Each number is 128 + 32 x the weight over the matrix's rms, rounded and kept within 0 to 255. Layers, rows and columns count from 0.

# layer 6 MLP down (transposed), 384x96, rms 0.164, rows 345-383, columns 48-95
[[173  91 160 139 108 100 129 134 113 164  62 174 179 109 147 140  99 142 138  52 143 176 128 149 155 116  61  81 109 103 181 124  91 104 132  85 191 132  99  81 128 103  81 106 118 108 103 138]
 [121  71 136 111 152 135 102 157 123 144 132 154 113 115 183 142 110  99 159 138  98 100 155  95 114 108 129 136 121 147  93 134 108 146 139 157 126 110  95  93 142 140 148 118 114 142 117 138]
 [ 95 136 138 124 133  76 106 146 184 110 120  92 151 104 186  95 128 123 143 145 144 162  90 153 180 179 150 168  57 143  65 151 109 138  84 122 123 159 104 116 140 157 144 154 101 155 103 131]
 [105 105  82 106  75 127 153 138  62 107 134  68 102  79  81 133 157 116 104 115  70 140 172  57 126 184 138 134 120 194 135 105 115  97 116 139  76  97 157 174 157 139  63 176 134 123 125 152]
 [137 169  79 123 124 161 136 117 149 183 161  88 136 102  87 107 164 110 105 120 157 140 168 176 105 163  75 153 142  59 137 110 101 127 161 108 117 123 148 123 111 146 110 185 126 132 127 149]
 [128 128 145 143 142 105  93  74 115  85 103 133 104 153 140 161 155  75 109 155 148 127  95 100 103 169 148 121 121 129  66 163 154 102 145 176 153 116 152 189 110 150 145 141 145 125 119 144]
 [ 98  51 187 176 125 156 106 160  95 152 128 149 169 118 149 115 134 137 126 160 137 171 150 132  76 135 224 133 115 173  97 166 118 144 174 147 113 134  97 139 147 157 143 149 138  58 149 130]
 [136  73 173 124 120 149 167 114 211 142 148 156  97 162 106 129 104 110 164  55 217  69 150 117 168 175 115 112  74 161 149  87 132 139 139 112  98 136 125 167 141 193 139 225 162 138 112 110]
 [128 139 116  92 133 148 159 171 137 137 135  86 104 124 122 109 167  94 113 113 194 191 115  99 167 132 195 156 165 125 122  99 143 115 111 116 171 159 179 104 154  82 148 116 184 151 158  76]
 [105 112  90  92  97  59 159 173 152 113 148  94 129 116 157 131 135 114 155 104  80 131 146 117 100 119 140 145  91 115 139 159  92 104  41 152 136 204 165  85 183 120 153 155 155 133 115 133]
 [156 131 113 137 209 131  91 174 153 139 114 150 131 130  99 103 124 121 169 119 181 190 116 161 175  97 144 170 150 124 243 146 177 148  94 107 119 109 128 188 116 122 189 134  90 149 143 115]
 [140 129  88 114 106 169 156 186  88 142 148 131 131 150 144  90 165 136  88 141 192 176  65 125 110 156 125 146 102 147 129 158 192 143 114 107  90 111 179  88 144 137 159 143 170 145 142 127]
 [176 199  96 124 165 192 101 156 188 164 159 109 132 133 123 159 135 149  73 161 161 127 147  90 117 115 111 153  84 141 123 130 164 138 121 135 138 131 206 175 180 118 103 132  81  75 118 143]
 [ 94 152 126 114 173 123 140 155 157 137 100 137 201 135  94  86 161 133 112  80  10 158 100 181 112 133 126 122  75 129 128 105 143 169 145 145 103 115  68  80 164 141 128  73 166  97 147 116]
 [126 122 113 111 120 177 129  95 170 162 141 170 178 133 143 141 106 126 126 103 119  98 146  78 110 105 127 127 134 155 176 162 147 163 177 103 122  93 159 141 141 142 114 165 167 135 113 157]
 [125 104 182 131 100 109 112  99 130 103 153 104  97  91 138 130 145  84 139 141  85 166 134 120 144  89 137 122  96  70 127 101  25 157  85 103 110  80 121 142 149 114 138 161 140  91 140 116]
 [121 134  87  87 139 133  78 152 112 161 107  81 119 138 115 133  92 113 136 102  56 213 156 102 135 137 159 101 160 123 109  95 132 128 127 123  99  97 148 183 145  76 153 129 117 112 141 131]
 [187 131 150 164 169 142 103 142 133  83 120 125 120  33 155 101 137 119 103  70 141 161 141  94 159 142 152 115 131 118 140 128 196 112 157 141 162 186 123  59 138 112 168 151 137 145  88 118]
 [116  96 108  52 104 134  98 140 101  52 128 137 148 106 152  94 118 139  94 167 129 144 131 120 153 153 133 102 118 161 137 104  61  83 134 122 139 149  91  97 138  90 182 166 138  90 154 141]
 [ 91  69 124 102 124 125  57 139 149 124 150 106 130 102 122 120 140 120 137 158 122 127 111 174  98 148 108 116 102 111 114  72 140 153 163 123 113  39 144 145 134 142 132  78 121 100 154 155]
 [ 84  91 133 117 145 137  76  97 107  84 161 177 131 148 152 118  91  72 123 173  97 138 104 119 100  96  96 143 119 162 122 142 176 173 145 140 174 124 120 118 120 131 210 134 137  97 158 120]
 [127 108 129 117 122  92  90 148  98 105 147 124 153 137 131 115 175 112 140 144 205  84 125 102 116 153 138  92  97 110 137  78 141 191 119 133 142 131 110 123 154 161 173 159 145 152 149 143]
 [145  64 160 167 156 103 138 118  86 145 171 144 159  87 124 187 113 155 153 155 185  91  95  45 124 174 155  88 130 138  95 164  41  96 111  87 148 141 100 116 160 118 118 141 196 154 133 109]
 [103 115 129 176 113 124  98  90 128 110 104 137 112  99  88 131 139 158 109  85  74 103  99 101 107 192 134 146  73 170 102  60 155 113 132  77 118 144 144  86 142 118 126 152 129 158 136 130]
 [143  69  93 121 114 111  81  94 104 122 121 155 175 136 129 201 159 147 151 161 130 173 168 155 111 113 114 105 169 164 135  90 183 172 132 150 143 109 152 109 119 102 106 133 143 111 136 129]
 [133 158 142 128 150 113 161 139 106 140  95 157 113 128 139 116 202  48 159 123 148  81 107 112 117 167 155 145 123 115 126  92  56 128 154  59 129 168 129 174  93 204 169 162 141 109  67 138]
 [ 72  73 153  85 175 111 136 131 108 139 136 115 115 151 177 146 109 108 149  67  91 161  88 124  62 151 149 107  89 140 150 145 118 104 127 106 142 176 103 112 122 125  98  87 105 141 115  75]
 [154  90 109 130 138 115 112  98 171 125 116 128 116 143 164 163 119  93 190 109 176  16 137  78  67  56 143  75  95  67 122 120  59 116 119 124  88  52 112  67 144 125 155  80  91  57 172 129]
 [123 114 138  97 163 191 118 181 173 122  95  94 101 198  94 135 148 144 141 121 110 164 144 169 134 110  90  89 140 133 168 140 161 216  85 147  98 135 113  18 129 147  97 184 134 148 142 151]
 [205 199 129 107 136 162 128  99 160 152 166 201 102  94 129 124 145 119  91 152 173 106 160 193 112 140 167 155  62 107 103 131 154 152  72 159 124 164 124 173 119  64 149 178 151 138 152 108]
 [144 156 163 137 142 145 121 114 206  91 144 125 120 103 151  97 172 103 165  68  53 153 107 187 114 153  82 157  83 137 160 101 134 119 126 109 194 166  91 109 126 127  89 188 125 160 173  81]
 [103 149 101 188 101 130 128 155 146 134 151 168 159 117 128 137 119 192 112 143 132 119 158 116 178 157  97 101  91 124  96 148 185 123 202 155 117 157 103 117 140 139 125  81 130 121 143 136]
 [ 99 121  85  77 165 108 121 129 134  99 137 117 117  86 136 169 105 112 156  89 122  41 106 129 103 123 151  81 119 181  68 138 110 161 119 162  44  97  76 130  99 156 123 159 197 155 127 112]
 [123 150 151 142 144 134 133  92 136 133 107 104 148 126 139 100 178 117 133 112  53 131 101  80 131 144  92 130 108 153 122  72 137 152 125  99 156 161 147 126 133 101 115 130 140 149 107  71]
 [ 94 155 120 135 196 136 130  90 120 122 109 182 111  71  81 130 114 103 154 122 112 150  72 144 123 190 158 194  81 123 159 158  69 172 148 186  86 170 117 111 128 100  94 139 160 152 140 146]
 [ 97 146 126 161  98 138 118 146 114 169  93 139 160 125 130 122  83 189  92 171  98 179 140  92 173 142  95 142 112 136 130 160  98 117 105 160 167 163 194  65 137 111 127 141 126 103 160 172]
 [123  98 178 108 167 124  87 143  77 106 131 155 177 127  99  79 137 139 133 159  61 149  99 111  80 159 146 147  94 100  96  89  94 150 141 108 103 129 236 158 117 140 138 152 141 120 145 131]
 [ 97  80 155 116 129  89  53 126 139 133 116 100 163 143 176 109 125 130  88 147 105 119 134 117 155  82 160 130  53  93 132 105 172 157 106  94  91 123 108  84 157 152 146  78 124 145 155 162]
 [ 89 128  97 118 131  64  75 111 111 116 108 167 101 138 156 133 180 138 122 180 107  46 132 125 205 134  98  73 133 177 203 202 138 141 188 130 166  83 116 124 182 140 123 223 121  95 122 164]]
# layer 6 MLP up, 384x96, rms 0.162, rows 346-383, columns 48-95
[[112  83 161 141 166 116 144 154 156 144 136 171 103 151  98 130  89 115  91 104 121 101 167 195  54 129 100  90 152 114 109 148 121 118 168  92 164 121 178 167 132 155  82 123 135 157  96  82]
 [ 61 143 166 174 168 141 130 105 123 153 134 126 136 124 104 132 145 138 144 102 132 148 230 170  93 129  90 114 131 141 111 155  84  95 160 100 137 144  90 156 157 137 157 136 148 136 153 118]
 [134  91 160 192 100 103 128 194 126 100  83  96 138 146  87 127 148 141 109 118 107 155 130 100 101 104 129 112 145 167 133 130 133  39 181 114  73 140 110 128  91 145  91 123  82  80  87  75]
 [138  98  92 171  70 219  95 130 105 159 122 109 124 100 117 150  96 132  87 122 111 112 136 116  86 102  80 130  87 144 161 117 155 162 135 190  14 154 128 125  94  84 121  97  90 150  66 166]
 [ 95 153 130 119 126  86 229 203 146 132  87 109 161 104  93  94  80 165 136 123 133 115  91 143 143 123 151  92  99 140 121 148 195 168  94 123 131 121  81 119 108 149  83 134  91 105 124  89]
 [214 144 142 148 118 113 109 147 163  67 179 118 101 101 148 153  58 147 107 131 169 141 116 107  93 149 122  91 108 105 137 103 163 115  99 197 126 147 136 131 108 127 153  42 184  83 180 132]
 [146 149  95  98 151 134 128 135  84  99  74 138 105 140 161 138 197  90 110 150 109 138 200 159 127 138 146 130 138 132 153 168 162 111 149 140 135 134 135 160 111 169  88  92 126 106 130 127]
 [106 101 129 138 157 118 155 122 167  80 152 117 126  87 143 146 101  91  68 153 152 145 208 147 107  82 121 132 117 145 146 161 104 134 121 160 133  62 183 152 157 153 140  78 151 120 164 115]
 [122 187 145 127 162 170 122 133 166 139 134 110 130 141 185 138  84 159 148 139 157 129 144 147 132 137 111 133 141 149 151 143 134 119 111 127 170 134  96  82 144 145 127 119 148  68 112 156]
 [100 140 130 109  84 116 144 100 121 150 138 128 134 138  99 161 119 131 102 152 117 127 200  42 135 172 137 141 130  85 111  93 148 128 143 161 124 100 141 143  98 168 101 134 173 148  83 118]
 [209 111 171 119 125 178 145 115 125 132 136  83 122 110 122 120 137 127 111 151 118 114 116 157 153 178  96  74 122 136 139 121 145 120 200  83  66 123 111 153 169  27 167  83 101 123  98  98]
 [118 103  94 127 112 105 192 179  97 120 147 125  81  68  84 189  84 100 103 111 149 182  69 155 130  87 154 132  57  72 131 124 148 106 157  65  95 162 153 141 108 152 104 164  96 151 164 158]
 [ 89 165 120 172 147 142  69  68 133 154 131 140 127 128 183 143 109 145 115 111 133 105 110 116  84  80 128 156 137 106 151 147 123 122 152 139 160 125 124 158 123 174 129 129 157 172  97 132]
 [111 179 183 100 122 136 145 119 156 107  95 110 125  68 178 190 122 139  83 100  99 143 173 134  98 126  97 138  62 103 125 141 160 114 129 118 163  86 125 118  61 130 175 139 134 134 122 132]
 [148  90 172 149 121 148 125 147 182 183 105 112 135 164 105 139  86 137 151 128 124 133  63 139 121 124 108 109 163  97 120 132 114  65  73 127 144 155 120 123 115 163  82  98 134 122 149 111]
 [181 133 111 165 157 145 142 190 148 109 132 174  73 148 108 142  63 147  73 107 135 154 183 123 189 136 145 134 123 138 122 130 168 122 110 116 146 155 193 143 101 126 134 153 155 114 114 150]
 [166  78 180 118  67 124 180 127 128  81 119 161 119  48 120 103 178 169 121 114 145 148 137 149 130 106 131  86 151 174 111  89 156 111 125 146 143 171 119 126 173 161  98 113 144 165 137 104]
 [119 108 147 144 106 166 133 128 157 179 142 124  68 145 109 132 130 103 140  88 122 147 127 194 186 106 146 151 163 105 108 130  39 127 157  87 171 133 171 171  73 167  97 126 114  96 113 117]
 [ 92 108 153 138 121 158 101 173 133 123 142 113 113 180 166 152 117 123 166 168 101 150 123 176 105 111 146 145 150 120 139  79 142 124 197  89  90 204  93  94 131 136 163 122 163 133 102 126]
 [102 120 153 171 136 120 133 130 146  68 109 124 108 105 146 134  95 186 129 181 139 122 119 125 122 126 179 186 162 118 123 163 118 230 136 139 126 159 127 105 141 138 139 147 133 134 175  61]
 [100  88 170 138 125 133 141 138 123 108 106 109 119 165 153 169  99 127  82 159 104 164 165 158 114 108  74  93 142 128 182 100 111 126 175 168 137 189 152  96 147  95 203 138 109 104 103 167]
 [ 72 124  89 123  59 150 162 132 129 113 132 101 165 114 171 134 174 131  95 181  65 136 175 140 153 129  61 135  81 102 143 157 142 103 125 115 156 124 148 110  88 117 133 128 114 142 152  99]
 [154 173 117 108 102  67 164 120 112 124 152 113 138  68 165 135 100 131 144 188  84 101 153 145 122 106  98 164 134  59 129 155 148 132 139 121 117  85  68 140  93 161 142 183 130 143  59 110]
 [120 149 146 174 111 123 119 150 117 143 111 163 113 113 125  70  60 124 168 120 139 140  40 179 113  78 111  79 155 102 118 148  97 137 122 136  43 129 158 101 152 162 102 131 154 116 189  93]
 [ 64 127 121 155 150 109 104 134 110 145  91 141 107  77 143 115 118 183 166 108 124 123 150 144 156 136  50 147 151 149 143 106  49 179 129 128 163  86 137  84 162  93 117 139  84  92 185 101]
 [170 140 109 115  84 134  85 144  97 110 128 163 116 148 142 147 134 127 108 150 119 173 148  90 149 114 126 114 107 126 119 109 177 107 119 161 154 104  52 154 118 172 101 135 137 119 121  84]
 [103 134  99  94 105 134 137 139 158 144 167 116 164 106 133 119  97 119 111 191 105 105 116 127 208 152 176 122 152  94 131 119 109 133 121 103 107 112 103 203 161 142 104  76 168 177  97 134]
 [142  95  77 111 162 170 130 134 144 156 149 102 181 172 122 110 136 111 166 144 145  87  56 167  80  91 146 127 165  66 155 189 108  90 207 149 124 123 136 137 100 198 151 114  41  97 132  80]
 [153  47 122 173 148 164  89 170 155  55 115 140 135 130 154  75 119 125 159 104 165  85 147 128 137 123 119 134 168 108 106  85 188 119 104 141  80 186  93 154 116 201 105 108  59  82  91 137]
 [149 104 147 137  81 110 101  97  93 126 162 106 123 130 149 129 109 131 131  89 157 127 125 153  63 153 114  54 141  86 185 126 178 118 150 105 131 124 228  67  93 120 141 116  97 120 105 104]
 [180  84 125 104 169 155 137 122 141 140 124 133 102 141 136  81  89 122 174 164 117 109 178 166  95  98 139 182 156 160 148 105 144  96 168  51 110 115 170 133 106 103 129 175 118 141 129 136]
 [146 193 114 172 112 143 175 185 122 141 110  66  69 156 140  93  86 153 149 136  86  97 125 141 145 131 145  30  69  87 135 113 130 115 101  52 133 139  60 160 123  72 114 110 158 112  84 124]
 [177 115 111 163 109 152 127 136 110  98 140 211 115 114 124 189 131 145 114 123 129 166 154 147 124 131 147 103 137  57 153 209 107 152 148 154  97 131 124 133 130  69 112 157 131 141 148 103]
 [ 40 196  94 133 114 106 101  99 149  80  66 157 124 124 117 177 114 161 137 143  99 149 102 175 133 135 166 102 149 114 177 101 153 105 178 128 119 103 163 104 119 167 182 148  79  77 149 104]
 [162 113 153 115 114 177  91  64 121 120 211 102 122 172 192 104 144 159 110  85 166 107 145 182 195 131 137 169 143 118 144 105  90  74 138 107  89 141  67 128 101  71 142  99 143  88 184 132]
 [ 67 178 124 157 168 205 123 186  93 136 167  95  85  44 202 173 121 134 141 149 158 159 131 175 151  85 172 153 132 116 139  82 161  55 138 152 152 143 143 108 134 144 119 139 119 137 149 125]
 [145 135 107 133 143 104 104 153 143 117  80 106  87 133  33 147 119 147 157 146  96 116 157 160 121 162 168  56 152 112 117 158 109 101 107  98  89 143 172 155 161 117 115 139 143  80 106 137]
 [ 88 121 179 117 147 151 181 130 187 192 146 113 106 192 139 109 110 145 217  76 105 123 190 125 134 124 116 149 154  57 134 115 133 130 110 107 110 156 150  86 140  99 150  97 177 153 137 118]]